Each number is 128 + 32 x the weight over the matrix's rms, rounded and kept within 0 to 255. Layers, rows and columns count from 0. Numbers have three digits each.

# layer 3 MLP gate, 384x192, rms 0.0852, rows 132-156, columns 0-191
135106133094090111103139104111204128102120166135099052087100128158126138123138181101133155141079144171167229100038149157160139090166066127136123160083152145139077127140077098151148138131138168117116195090148086152111119184134096140053155148148161159154153107108159110163109100108074140137107181166167118160088140127112131157127129163143139185152090112140122104144088097154175100131137137144167166114111140130156121111142108106097103126107173127102145153117096155149094112135152157102071166094119103151058069122110134190115147157118147098126137132118106102117119123126127119132
052081114100160145150123103083134144115185120128094136147129159127177089127165106157107161114118124144127174096124137137149167147140087111134133140118137099165152195123099085092138098138127202168143156094181149140080215121110148151097177174138089089078122075101193124078114148094186121140128151175190114118168085105174144115124075089160117165117121133126120200154114139084171133149099075125123117149148102126145138082096097135093121134132086134165119149128083098184107197130146160048120099143095108124106106166093189137120138094162158106172143156183105146067129156166137166154
154124085103110145097095084142138115077123102151155113102074119165165144144079144082194069128146061128098068147097121151164086038175131121093158176064119152074133174125148107157109129137165164109178164105100175158112167147061060083105155154121164087149117109121135100098169115156126100115147143145158141122215148087132162096131138129132166140150124132059087104161090163164208163101133126127169080131115121181174134088079155091137070120214102124115160207134151051049140143088120157137097139145101113165121135147121119118114136131108139128146135121094165171167159123129169122121
104163137173114135133030134133138132142103170106105089107066154125098108126150119121090144134157060181209138097136153110109146151110096171110139110087172123153104177134118122103110110145078173215152163118146115119161160112141128089139095154085083133100149078158151103092140216118161129169111097160157143065108123094139149057095175138126150189131121140133108091116056120151094140162140116131089178131099075152165145095130160118157112130156106097154161063076158162166133189195108145131082162130177073125123139163124140171115106137106166138112107137166145108125133154127087127124
120145139126103107158080052152146071133095173101173098030160129142134185161133084058095077131143136130195130114115096147168159113117135145129127142149134131132108134083146115138126053153059095121113123179093135151169170127102065137102119159159113166140125133115119180149155125092115174118145127167151192088131107092087143141112158149166132141152121075103130153159129105123128092129124110136096113166116124134043110141169110150118112099163111173117074150049143123161185167108075161077138120082184204116107096130127098147164121155104137160145071103121102094178115153132118133185
129138153130132079198128126092096136042155153151076174159118135129100130102189121119086133107136133124132071139113142119139164154125128134108157160061153130163151163118166081137108114137108136160137087152195191138141197182126162121094142111163067156115121142112179116108108103144126153087149127156187073052149095094142125131145104091143165132121115090116151159082100130090095082097124125135109179147131128159147125179128098162108134168101131114082125175132134091102158164164143157126089096119108107115070022153152117134073130076122153118118170065146120121175173103190097186142
107093102169142168151160092127099140169188081126163133126124101207151120143120138161152123059139109084177060110152143150209128088128064121135168200147118170115177129109160103096143154170080137076089126131120147192123140046124124073145172131177152140107082086123083047187104170107154145148139128128167137086148160082151170103071124109130098111129139118160077169166115190158165139082102131109133159205168141108103153103059175056117101154101081137188083110138160122147062135131141190106149169067154129131110090107125122107094104084193128081108147163157120137082108127103096080103
199108170135102134152099120148185178126158095104150121146108112175143160122197121149069172086119106138185139139120131151144106140135132118170130114147148166123138171149140117097135116139115135104170126051136130119092167090135108102071124168137114120108104083164138151207104133099099108173124089138155160131113155085132141100133119162166158107146100105119068160093170148107165089103089152081181093137144156165144128165100156179149015148121114087153141084136133131106144142142114123139108143105130078155139092127098155142148134059170094098106137142120145143110043088135108139119
088131116107094122144095150109132146129158158067152202125120171083070114115151100149104057112143165072141131109138154191179113117134111127161151141095174085133141141139139153134146135135107115194155148153143125159136073151130134096126174145081134185107139174076088159083136137125191095188090163099122129122104162144056162141127134123148136104162134115113190074122126085116089122184166163131060093102164121089105164079068146131089133153146127152144100140154130025115169117091131117084101162113117088119110129154108107175177171106200054168142108113145104153161123154126130130146
121113094142138096125117109093176160109110143108154107165145088114160077173152138165140131117118131116107078142130116152109115089082094099117122178144116097150219093126145106186135141153112134117201184157116101125169109152119074134197131102189136151139082157124117139088126098078130123129126183077122109167102088121151155129095150088144124089141118102163172161090140084169122138108092129071181140190133186242120163102121135157095110149129163180102030182217055094111121136121113145080127146157163134122158121133107075119111143031139142133152134134097090164100179147071097109104
113130138104112131095141098181117206087107105079076107107088172080134150112143131170052132133158148122115148131190139184080106148116153138163140083107151091180125106164164119112144123110109131051119130147123143138134116203074137113092097160078135107118088174153140135039112128173143167167104066127105170090111147116090143129102076130137083140167142096122083124088101193129120131111137154118107142127107091184128122175115166157184083114144136132110163137158142098116146115127156148129162112109049132105155172088083177080125121095157205148199147149113074098141134099120101124106
064123102124094167105088133105097096107146148109130089095164150168111140124177131117113053151112101107118116078063131150157103137134131151139125147132097131103114152143186119166108103132111114201168111039104099194165198130129116101160165176153168114135128130174141128144168048123093124134131122125115132146176127099134216139114142110205151164172082105085095141153104103143168134093160115035125185134117092123131148184088161086150131141103078128146119117081143040189156166123156130133164121141150138092072105156126177117166129141168142089138114084154132090099082077192139117176
081079159081139163123134106166114162122066039071130156181095139130086139126134138123121159111114151161216170106160159209113172136152131162168141113075155090128145133091107089122113098155085155087144149160111122182124077108082178124098168119116101096077095152108116120101105081113114093145062150147146114136070104163153131144149101155126130106123093085136099088146109113160137083175123086145158106209157134180136150155142127142148095125119129169133139149193087096133122117159182081146080094131105112162104141105139151201154153116189136154137196125108126114175157071140110174085
099152133143078110171157100110068110101149076130153152122109173181154056140151157165141107120137100065144180162135108133143137105190130101138187142174130116117142168098108112088114161140100159137165188109118111120070137093159143112123093136167127158099073038132151157170102104111161167135188094119167162116124135143112131077106157180050119202122101161155140155109153132173124142118150073125186125113101169118092129143148145097116127129112063096161085125187078103140112153133140186107123094117171138138169182133092141136138108083142124172139121072143076107149097135115090140146
132090140103146164138105140114089128138157068148090195139066145084159146131113089119076123167165103126193137106120103121131172153088102090164166104095159084169125142123063097091122132108041100105163133156166088163113140162136055119108099160129116133103140133143200159159111179130185206176150135134132113083111117107168182074168108101131086200178104129109143119117132097152112127202033112074072136099174097122152097143152151067153134111129195122069147133098107121131136116179104138065146125150083079124154128190123173160106113121116097186168110191142103111062143205089086147123
067104146167111132152098151129146120128146091156147123121128142097119137134184113109097092124169131147144159080108109114092182146094163137178148143123105060151156141080116128144166072170096101102194108136073092124098137140071103137164132099163142127137098131111122098133131146090127149174102082121173174134079142097139160130113128130112114113150173146162104199146168126124135153136114159112089105141138095156076122150146104110111131136103112143156089078100140101145107132115124137121132117201093117129097139123117108191131107128138136122103083070053057127113134074156163114147
133124095172066170136128141131127150130122127134163062143136127132133081070109150200189155145087107139115162127149089129096156100135165118117111090110181053139125179163071139115103165162071166129109157183148188123149136144101062124154126166118128105157087135120127134108151214128091126124056089093121134073159144115118140127113103117072154146144174161139105126144123132094126122148120110101100159112148163142100148082101153155130139130144131118139089097141041098138115156131125152158128154102128115110111147074091137143101133097102139179148152149120091052101108147115134157151
120143140142109159170161111164082099120161130165111089085106145153133159135162123134120105143143097117133160128124107111132107121155167138104121122099105158070200121110131146165092082143089122142080136093135189102121111107106095161156100105081191201147061120104127143076113088135178144078140152167165120083108114112127175165104092141131162183148073110122082133175102143074134088158107107117097098100158127139183162154145146071107167114193087102065114146134167051123162111143178166125132154156058113135134128077134140137145104115139123160128061123141161141145127119125112117119
118081135052148125128149118027170193177181144084142150157064102149114109071173071123052133137092156134116134178098143135150120111120132121098139176118151109207151168145101081034136162047034209102165136129157134139136183120116152116098083164107171114153105142132103151132092146122149173148068161151107142068159095113143085106203075131096113125168130126129109165132129102109140118132121095115121105107135136066149097090172113134132180142085138102133164074089115171101071172189088123146094180119170191159147092136129095152152181089139138124083124156112098125121168127093107150111
106169109074088187122113084174120134134169119106132080137066093152163130127131089135068118106147130158154146134104118137120174137097129128099184199114141145117094137103098087119178080129109151125131113151096168120105115102114138096113171122166147095166115073108118169106104100135084097177134160099136104184193172094119126107080099150140136119159185086088147128157101160129119146116063080127097109148132127129159143055071158165162140140077201161162101135163162092138200156122116112175106120122114135160127142146119078177176132079153145103148095082104075133123099142170178158080
096151104135164150120166107149140089159154143142134174082099089131129123068124118169093085141157121136177156141134165088130157176135078146106167088120176147133160134134195112081149076191113097203114133091111126189104097150144145099173157113131175161149087141170131095135118110088099154145118103170138138112146120089096165152123077192114169163137109146108081155070048159094116137134113104130107105132103141202129107165108192082064175179154092124081122110110082182133113090141083128136100159142151076144107097067118141065137067099165136130136145119169139072087105112132176133118
109154159118112175139086134109125107063187096100108137126094143145134172129121119112178130151058106138188115068071126203168116100061160125165154154084144083153159077121104125115153076116125181084093217124123099156119140084064150190170180113190144078111132135095160130092130122115132114128142140165097135085132126145162091093071162061155104132146143116187086177187137126106134113160128149134186078088138176131097181134132109104113142109117129074136083055120099107179166181074109124115139144146139098163140069147120188124183100066180148154126083123161094173122142129150151162099
131068121153068166143111115195111160139143120083155123103096114156129092134070108161114138103059134135138185049078104161153132114073115169054162179148158152144190185162139123100115085168132138122112168154106082179154127166136132111178190054161120117108156157149165050121168088124149184122169139116146139111085142123127165083132135074072155169161099135154046136138085090125141100092165119092085114160097135118169079094116089112075112123121105134166120100118119093116098193163158209138152149080123124107169119105125109163112087182184132174151157107110123157118126143130039116154
118128133138066159154088057123112126170118161148085092120149144176106123138146152174108141106119144096113060135187076147163163122146140112151143204115182143132170100099120132113130097104081167105188153127093119079068147141083140082081183132179109148174103081139133152112138132113062129100111154148138118162151104183172156152046104077107125089207121074148108124153099101111140159130108078097104155156124091069100090171143144137141097122102107180119140060219185145182144168101160124102175133125146194136076137131077151094143143082154103153160143109127089116098092127152062120123
112119131044153050113123070111116069178174044118170133143143163191186107140208063106144188160100126135101185112138141162122142085160073156099060142114117008079132196114118154141113144156090112128181130131145157120085132117121094100063120089130154054085050107043156144110171120162122199095107149134137164052135126170225165119133150088179163152099156090163155144187136140115103103140169164055119161205081106097098153121156193102069151140135096165112142157167112121178153142117164160092069092137079189139093109127136013180069137124143140175157162142152125107145141103186197132139
# layer 3 MLP up, 384x192, rms 0.0834, rows 132-155, columns 0-191
132201172114143140110102155095153186170152145193091094133135160075112102052102138133191167156110142101147102109120111136085195076114159128211184112094097088111170106127028067120125137175099187127134115163132132128039163132084166163133150133133087093093133119156155153133091141170118141176104131128120166146195104091167115163117085123153090114142083119150133058103114119118111120174110091111147118141141125152140184101168103187116138101107138120108103120127137114120118085164155080093092157162180097180139120112156146106181068139164170182107091068139175108168090159181087105129
137098165110090148092078185201112141097159164152110122124096111146091090099136090135114147092199102136171115162159095081155178091100123182186151135102138116173149129139119085084140161170100141131108137103127082161081151125122125098157082137138113151132109143167090078166084106121133151174128128162129133097134113104123134103096108136146076134180122138150094075141134118139118168160128053073084174135094132149081171118174214124115117146147142128134091117135120168120160092202075139117083135138175120133106144071142132144149125102113115157112156130128127122102135176131117092106
090135150131162129097108097233118083135099157141101160126149169090169150124135122124088060143116141131159135092096150149141122114171126099102083106124112102110157130147130119139115098131165147086088191103107195175105135082134134142063115209109175153142131149135185135107141065155103138121133172150136138114154134178095136173066145082124147124114127126087043109104104161090135129098127108101119079186146129087081082118136137144120121100101160105128150176130170124138095100126092147111098156100150087169116116121185157180104170103204120142131196088107155127174176090153046133104
132104100111106127080139103134166099056166146144124137167161122122128152114096174132171094113115157094087184174077103085165167109155113145189162136125117123103156123145113149115095154108097135112109096091130118141084161161125147140127146132190105113121153101160171175156097100151120136150113139155142147133178080114160131142127096112145086106135124143136178184168133152123181128108082111084119122101143132162115158062103087161122093089117143095109121157117082075188167128116122134123123118192151106141097171102111123117107151085138117151188163158101167136106138171162107144118
119071113104114098081109188091116166102188163172104154107145136114139114176098140159172161100045133110091123142137224135130133086121160056101145155166107116103194095151121145085219121124153204147098129143145153151077170059131115112196115089166113104127100114136112102108114040175160103137160117085111078157136094184151139137083129168040135145113134133126199094074178090087131153128140116110108116164158162108144154128062113086137127152152116145116178146153136148093139091090151132104103146103111116114104149149134114131175156117150160128182089135132185144128157153154092125140
146171149139104146133163139095144157117134087115116148142079158124105113102092132090133129122088134125196120139057144169126105161139195129140107162112200128173091139112108095138054115127142177098122176133135115116156164145150217191123107110117145102117129161119131158116177149067105106088108094106133172122136076130101092177152104139174133108130070146138099098126098108094155171113126162140150157065056107176129088136177060133130100097133171121146135162146108133141124124095186166077137113137068178106184118147148162076130115116140136071118126095128099128116171127082166139084
079149123128097070188134166127137149130070174133132139180081100158150130127188127183149101138126072090098097147156215184101120107068186095105136084156115134160094113105080112162179127046070141157171130105091134081121172096146132128078095160180107104089145066126167124118179104106110101138155111080121093163083163147141154168153115068178156141054055148184154155118158112179164154169144156093131128098129085094141113102152165057113152134121188141176106144131131118160117163150169153152133132133089149149161096097104161188120166099205142121158145103070123113122092086116145143046
116086218109110101167171123141129159126122147143177112143144110085177093134145125125136068091160140180093124138161088123156127121175123132077154178105147072133111204101144160112163140102121092094196090111093175166135120096155138160090134107149156113112147109130168152107134161156131167133065125127089111196067144089149133111112138128126085123123118126081110147117134098176137116111104115122088141178154120128085120133110209126142160147114095148191114124030157126139136151157148113102115167114105133150125186110159082131103118101154120135160078102090164156082137183080141039129
128044235159161142125104133080113134071150085154161132183127146105124168146135144134107136150135179159149092056110182206146134172078074115169133182058186077099097167080110082173123120099048054110091118162138103161139181120078095109090131121140164103157145112122114106109105154092114153130092118090100118115105106117126085058153192104195131123122074137152132186071118088133152145171115107108141112130150138058152127177134151121137129162106123092105138163099142123187108148162148138112146117116119117103105144111106082105155084160171130099146170123134103158088177144132136163117
150211077134111112118167180113149140169129160201199124103094092098136122069128133103154061111066110083158093126126083122142111105096150171070133144113127137155110145114170182127095063172064143186149122126066094131076114168170144120184072151090128201109174096095083155129139171115153137115105118126138090169088148104136157077156117196128206119133145174088108101128080166120058149141171175132181132146083132146129150091086108107148117130169127144127114168129127110127107114115130181156084136118121176105182150154215139182110125069129144119121152065081144186139150083106130184071
098066171120102138115127162150199157096111166182127128169129083113100105084111102107141135128167110117140166184180081105147130115076122134134112142159091134118153094159126083114114121110185162137074155072148101132059089125123121155135196136080140185129118109126149117152083135153071128077162098097102172127134111107150129118161151127142097171142134134146124122149139082147151039096115171169155150142117118086168125109079181134150121071144151125143100153078166069081149024155056023130109123134132164148117140162089160072178113156128140211133131165134160118165127129102140143097
166131126131122144052110170118082122024183163230111087079154134121173126131106143156163150139083157154117124162094137134121116132115093119153158120147145165110138142117103155161139147097164185160148118093161140127056116051100108115123088214152154052102099127155149117087192122121175130169109087075133125098077106176158098148114120109109126119111058117136145072072081126162169124141087178117125141088183134132144115122109108066112099157175096119166164170117146126105103103135098125075106102141156081085119105147091125124176155158102128115218155147156191145083104157134097080135
136162101119160119150176110110137097156122116164164101119148122121156082148137116138174102165093169172126130134104167159159121112127116034150109116165114177143087082159154121142154197115051140074170146104121132133118105190107084132118153210116110140104101117076134143124158121042082133181087115090180103096111155187162127110123172097129098119121166140111129133072100124123095116126117128113139132107145106157107116144101101116088161134133105150158144132119168102119157132059179206153141145154069164153178110134082116128118059087081129135121053180084096103070078127140130146150
166083105167109137112192162126160117175098114117123114096126141068169092153146130119128118050109117131175158145144130132095136155155103135105115118125110128130148134111115165168153136161134124145107083105128121138164186144183113110076146137141074106114146151118123167116115071170091150146104172091120109108096132099108138146079168133114165149127071179187143139156091108123109181129127122179104083139126089139102191150075115143061117059128208097126186126121151098097120105144077153132191142101071165134141094079144142160063111156167107188128125131145175139156072132131206097145
132073178154196093180093142083088159072106071114105131160136211137162124172087147127078145165128149127125139114127163142123132113148059134147179139108168102109081136097083083102127164124084141161180158132192116120157118171099102148106106183105105095088143148150102145138161125153119116199161189126158116100070073124158093093144111121160142165144083160178117086124110065125136125106076101075150174085146196197171099111171129105134146135114181165096109128107084063135110134144175128097100152121089072154143080183110175151087121095145127117126103146093074105111122175128095180151
136109065154176129180123131128125178159114136115077167183136123127127102132143116130119115119126124158152163079104088089154162168115089081134163157126089062133168150076116111148149102123121167135104117153079084131115149100163228118108106095119092180110050172158104115088118122082120165097106068139138156054153080096146103137135080138093100172147122097152136104137166122154115118149131094178128102108104150157100165131178095180135090102120152129151125146145135137108099144136134146157148170108161179093112157131171184113174141129106121118096145151155113157151141121098158123112
076086152102175121108147086136168122176191097101178119115119113118168093095119103162110143175150079123145122146174141141109129073154169178106100123122130129120072117138083085130117122101115167083146060154135137081145100098071114125143174123100181127118109109136138118111169045111101120121130137204160126165121132143154128114092124135136089161118159130125143170148145157100129109156093123164120107144168120145166150081163155111154094165094110084181107114230112128112125144092082119179131098123104114112142111141084174119140170152168170081109093107134155111134139174114114104092
119116153142142116119129166129077153155087107088107208114089183115129145131132118149135103148134133166124063105132113110098159118147166123079161127107142120168117129084179132131117197136109164083152153111097113154117138159125143155105129105082113183111099135106134103162099072127116199125110156144132143109081081123156171127129130116181080190145132122157105099106140106158100137163140112040128109115154146049131145114103104142116136135052121206115115154130153145142171182144126184161148179097143130165087095134141122136154107129108101087164181119083094148101103071117159119154
134075069083191142139184145137092117184132142172127124117075177160173169142182124101168112148140148073145096147092178133123093129130109113090116155195164145095143185114165144107101154122091104124117150180087066149116149113139113150109125135128155150167165159096040140131147103115118169099102118133151105081158142154159181116120141064148132103145148078084069169185116084185077091065140175096097119172126152125090107139173137173078099190121136161135145094078205102204117142100091116119117091162112183092112054056113136155157170126106111143124130186135143071149142082132139129129
134103188092124112236148139118204155110173131100138142154091183106149159137075186065135140106168110125134132110084111115074103147132183189121111134080132089156089137116101086168098095163108118114160135118131129152127137116096152131117152118129184110130134116124050106115155175156088109149118105159127131133108135093163131142171094146115115070152102104103092105161119107165123200154104150070146094118159130143121128171196089131109122099126116119100191093152126091178149147086140180142145077161102112113114113106142181119098094123161096112162109148073072151153166047184096104100
131083146139132127146092139106139102185189153185092175115123117170116134087092153145136124095166104101069143088080144126156114200121148202156105165173167101097125127103123150137170080156115112093095064133109112129150111120098107128098137112091170102134170113157148143135106098130126138106169117137167094118122155077136126105089158129162120096112168165047157107095126187081132096111057136125170100132175107141140107144141136092156070112158106153140148127139099100058163026149096104095123115095141174132151129079071035123164094107105102113141146092146148153206126143146112167152
108105136100218101160146151109087180159128082088188173141064158131131133125149150111171135144090197110138147155133139151150094145139139136125088067172150047124113098119071074096093094135119134154112096151153115137165108154161161130112131144082096129041106137139099122120151147120160126128156128061109103122152117142131127083142138093173139155114129126131146155143118135131081150162153165089130188080132111073139123143168133113229113163143107148098149150233087178123123187130135152185108065177083134112107105167101133145043140088146131132110082067086109164064140134148156140096
069079112119129145079131174167105106096181086092101128202102095148103133106138083119196127099121129136148156209147110124077110175162095150122138117139112073104161118160127145120104092116107081162090100153116080134131103146110158135125095092149188108156149126154150152163176136116127076121167129138134104167113106188116114144162109138085143151149126144129156115093140179118112181159165087074165087137145081156086141108099079174168091168084165130132113112088052080126137144110160144164119128133106094082124104170156171181070131123162107137117123111102133148149129125133136163118
120157141119132105183102157154043108137151084108151192185131139135131107095170106124088143116113190176155135092133067121143114085077136135116044125178124075173072169070088107152120138114121101076160144142155121215105111122078080126086134111100140134150124091061111170133163122147087091128116211181166094103112151154193155134128104129155153143157065140154116098200149122064148129186078112127116094086170122160178086104138169144185132148152146127107100155116150117134086135095148156096124092148088127200141178157117128197119153155179113120090083180143048092167080101145103142121
# layer 3 MLP down (transposed), 384x192, rms 0.0789, rows 132-155, columns 0-191
150144142164185066094090145099129173119097128161157131140149153092134083111122167162106121099105136161125117083056132155099070081145128067177160166131106150133113137190151100128168106119095118139147119153131166091106140076186113145155124166137108140099139150135135137128108136152117143127127136115118149174189111091138133126160074126130119060000166129152125142095113119187149130142116117068165171111193097150108120087087082164120230151119078163142133141063112123101181181147135131076142085095160106163132078123134102109143078115143190149153143128190167106106089140144147133102
158079145053139115136094163118145165114153126100121144135109131184175116124189100194113144115155118135165169095111128111106122121117083121151116137125134087113157173154120108123082065132131160134165168061159105124104110123153138157142129236156131142119139097106131103100131103100178116129120129104169136141170146133072150124104116115166110168106126133094100170161102225105147166111104095086168154146118142136113141090123136161107085151047102112146111148126077101120138144147080182053123110141185104117102100165120121128135074123136095136130124130190128099066089173184153137161
171129147202083194101086101162109072157132115113124169096147112181138092140173139093129098097165151128116090134073066114152181161155135104155110171176161110111199176075115123107146110156176092170138150149107165125092105168091170104124114116084093152111131125131080102153130111131137138129196127154088134124142135127111151204112086139111131084113119169150000165108127127154171074174094115180156153110110117096152120187132142114102124122125138108106166103149145125128107113170181125205069132098113113085112137147112110129125127110139151118097161088141102116135079148145066125110
114127076134175157102115135134149112086123113126122158099083153145087111123204131141107134138098125095136169105109083097133119125129123086097153110108126151084180169128126060138089135103118129147161129167114093140120136113101185166131171135106175120143110107112140138083143137145116133139201124150161137164113150141107116136131089130135091134201143104113161136171189125126109150114086068119173171033091135159096106104107137138122137088190168077091122117100088089153145100113102194111184116165133135155105133126112151145167115125158054118174140153157159141154158106148162117126
144096133131078135075108166095132172164124125059130117237074109172131067105128148155165165100105117110084114175129085116153111061094117088145200103142107099144159171143137106110145134101088155093126118132138117052112080124142180140139072164133159116147091146116140025166112117096142103142118153103097117124113124167106155131193130173084140142186144157175081111119057152130188118154143118156095110085086166127143123038115069110118171202170123109100123136137131089130061129134145123154172153182126117155156145187121138155159143115162112116131162160132152145111147156187127185121
163091106162078180151145132134145127111108121107127184140064133127123089152108141082157148108103095062144145090098084168155109107097117171132166147158156168165148157115176122138111166087096115147096126127152138137165154138113234146144180112171101151101080094121100082098111119095076104113163116167148111117150102091106168175132107160144162097098127103087146202146097060170161081119128109182129171109126169138142144115102063065106106112200132090146115148177068069124152090110134085153128172106179125140116112167101111133124106094136126162143144145117108197157185163116138079148
085171107083112130158096093169107056098126081104111142102159125104076122142171100066160077145080020168151138098104189102058076177180145125136095149145164073147165031129159142145081127146173141167103179091129076129115156181157110153185115172142134135141128144156111170126137091113158127077124152162130146128141111131089117119105131128135152172185116083135123095127128069100115126129175116103114112099032144131095097150132129142138131084186147189131159135148087125120130147117058133154156164143104161115192116140151192188115153171097123138097096151191120139114144111121121145141
086139108153177121126147143146070126124143166200119145096132128103120070151086156107200119127060110083161109113120119125195134077081084149122137153185143140147134175080165148101143129098124168086147155154144138099108154114179165148134170076139121150121135111126118140094121101159133150149111174103137134093109119148093124109097120083148163134163111129082169116189082108101135209156132083224065189127160112083114131084131112082080166157093132139107095131108153111165126129082186149105172116101160142100123157131107115144093073181117129139116067093135165170114155149109148153144
187177088146148139139159137138125112097119136149128092107097130164160155102104091084182179177084138162146150172178104128130140155142147088096108143145101110162080115109125098109131133161187162111092089076108095122152129143150168114113072053162114129125135106117125128164154132151114152122152094128179215137105087096157097118061104128084122149154147177117047151110080208168103128128113093132186165127115140109105102141051165134146037109154103100206145142100111110126103104147165170121144110105186148135123074127112109100096109169074159099139177132159152057155134103121096179138
123129065094159081076118118150171175094130065100143113147128087160107103175132120187175116192121097097093125152123097128131077091083117108062085162143151130122164121123138103189095142156109126127125176174108138125104121129168099176157139094107145139118084139136100153061088090118152145134120165108099122152113133112157102132148143120101090121249153159139203190084139101187092147136080139105158102154053128186136086134163131143093125157138144198101132126218051110151102096129114114187167080209132167128197167192099074103112110068108162156154077110131108181131117082081135152159
073146167144089179088091180131147116158126087109143122141134118137100147112110085124145131119093132078168139157107107114157192113118162117147116191118165076113067059101128100107081063147135126098135116124156182139107120125077113157082194155150094131094153100135090116108100178153188150137106152159115098196139115136112110125127190159058086125203119132097096098139121143102148106180137162208151116090122123120138145092149125210093141136145061106185099081132123128130148154106127074137135069103114102193143069099186157150118167192112188140108092181130079123097163148143142192110
145136038133100194089103195081105170123150105146162102112162110146139089114159129168148078168061142107037139138132077161194101081071174109182111107128100131088104154143140177155122151142106180174134127109122148163104110131138185126173089160078137093110106079215109076121079128159070107119119097119129162109133139178136152094151141160075110124143167129137116125163150104111144156132177108116128079143133129097137139128126093071116117145142089097148203150127125159174115141105170071180177146105115184112126128123147140123119153077091134136153123091141140080077125118153154173132
183175185119096108091153137091170118184160154225087083133151048089125141114119085094124116095095189109096093133113113111070050092111129112127126115174179157142084135137124114157142139151162136119091090133098133137091194094091096187153107121074113153100148158146163091139144177135119118131164167124157124154121067172173146136068063116132136190098077108133112151133148142132136131132096133136074126151151150065083121165153152129113137081096113116130095129117180174172137144169116143096111159213128119105163162158122131077127169109135147115149104134078121105094109152152152081149
185089117168096095109128114128145097187122117125139101119167073080117168137117153128113133087063143129174162161176088130103159144109114147140101134079141117098194131110138132124174108201116144129129131126165192177126113166108170123145095109101092106087196136046111125145152128114108128093107106123113119155109112131119149127090109095084169132159095193140090129164111146101172128104141043169120115118099121151141178114082172166103153053094215107104150091112119135098102136170110148118128150103123120144091129051165132128069123181151145160132134131134206191117146141101178149086
133168083145077146139105097125157146121109140133140159073141105132113122101202104089109122124174138132082128180127168069133103113134195113138132151155119155072138140128144139160059134117087156134132113148089097141108108111121145136096144126085132100145217139110148173187153200116129106108173089134100156141121147082160104146089113132114152121040136117093055092112141131164092135091162151170133158122080142155070104089107223141133101106145120137131122127127162136116087112184094173087139128157173169104143139101099137119044173168143172051111091132165130101156132113092178129168
106062112133124115137142156125153106101142114127167198127161143161142127117147129151114034129159150121131155108126112143141165075153138141115145185094161097161125172047125108144120104120155091093126104119114136172121141083109092115133151135172103093176107061098086107120151156128158121124088105097152109089168173075109149132188099138103117119224142152116127149137126116150157148132138183118149150121133121119144190129178160123080147107123135184179127136122087135112123100092105124119147067155155085173151137165109111161113119126145115083073110098064150140123160121100144081170
133108133150120215131123124100106121119144124175078047100135134133148138122120118152107182102132154178152158098118113150126226118121140107146083150115120144104140137180104114143179091077087102130144115211124153116115116134115106126124116117098123121121081081156162127103118126159076197124139122175134134168155159197209164168108098117075072123137127093094119141116132076128101142118144136112132110100131141138161131115150095108128118135121156099133128095083166046158159121159135109205089173114132137155140152156075116117167143103090133134105121128144107145077147146142139077137
124116179161125090122105088122149108120143120105143200130181154146136111155134114134161079103115101155117085159120183062101181128169122204139126124123139126098044142128102128136114133063145132141126130145113114114132122131152144166162111102114115133073157108143119119185124107119097159069139116166106178120148108121144191119106152153122120182091140183070163096143101125139101171150159149136084156084058113137093146068064072164150197153169147128132177141083073128147157130149172111107114121116132142154152145149160087155071141138122094124147118162121104110112134073021122098116
157139110113097160108116141050123130130145115138084110103162184165113106130100094147159083180121113133103083184161031161129187143064115151154111143154081075187135145128125116124075148150124174120148112159150145119160156211168136173136089126133187079163114148144097167111113174065153081115147121103144144086104091104140134157170061141121135177188128174092117109141115095085079112170124102168186110128072156118178128132148102108181142096094113079135114056126058052164118136109183116102154104149095145164158170157137174133101123123057144135065139139160106129142174177114162111081
163131110163113093094117116132137140133129177129194188119123145172104119086106108151134154105126114124170192158100139079109129112167116160187098111127097152138063079125126169147128126167144127156098171134104146213114135088160141135144118121176144134104132118132150162135104092094151194115159140072065156174158151174134081141128054138111100157072100137134160173064133110130131082126110132100082140117127023170102109203115137045166065088121114122100124123150162187101090194161128131139077100096128127096146160115114078075108118152102123106165133129132160181114113106129155178131
090090109181144179175127147133108124099154175150046132063158107105072143107129150148093153118149130123112162061131148125134129141113142158164122168160140097156188167090154163160121102126085162065120142108157122151184109170094100168139120140104159082157131169137164165080115148120130087123116141178114096118152172123150123120050108116180096112083085095126140136130137159076125082160173154191195117076174125157123133156144117091131102126065103076083079079108145203151127078137173167102117110194144133119093160090128109107117173173143087098145120108108109161119117130127062096119
098123137149131123108120149134153135103155079187072082086161130105137120130106140117100118096108064154213098143133143111138131131124108130150137177099127133090102095112167134128135206121171164069122198168114154136113140151068107098208177095132148078175132114145174215084080095089141176087089134147091137107152154149140130111111131139153180115158135067157142182139134104117161171120101136198094059115125147124136160107115141114080193125127114095172092098057102129188176162138134090163110134145170113121100091095132114093125116128137154130112125094130136116141082106078177126139
093080087126135194119134167182111086124135114100139119088137118156094099171108099132130089170051171135097133103095096168083145101112191141076149165101080158123134122163111101115114100115144085143055141164125145155142133177136135113137167096164120120152111143209131119200140113156102168118139162138135070141100112163175162122175136116115158104130144175114083069081104095156087147122168092082050094199094114156138107145134075116158134130158116087133156120154140103122126150110204171139157133108133125059211113156127115153096143161145100176141127165081109100104132104133133089219
142083123114090192147156121134163125151138114157106104106137130103086142158118167138115150170118120100169212191145139170132124097183093179131093106113111098077187090129146155154098167133106143096110149130141149108063110166129142142094159156086135128088191190131096173075119111118114152056098201151170131087129127164128131128116138073064153140053155130124146199123179063130146181111139169141078155107082135137132070126102142103114135065127192130096096138170092133143186132134188170093146137138153105107176072154058119100085142176070154078129047163186123115035120094144108114120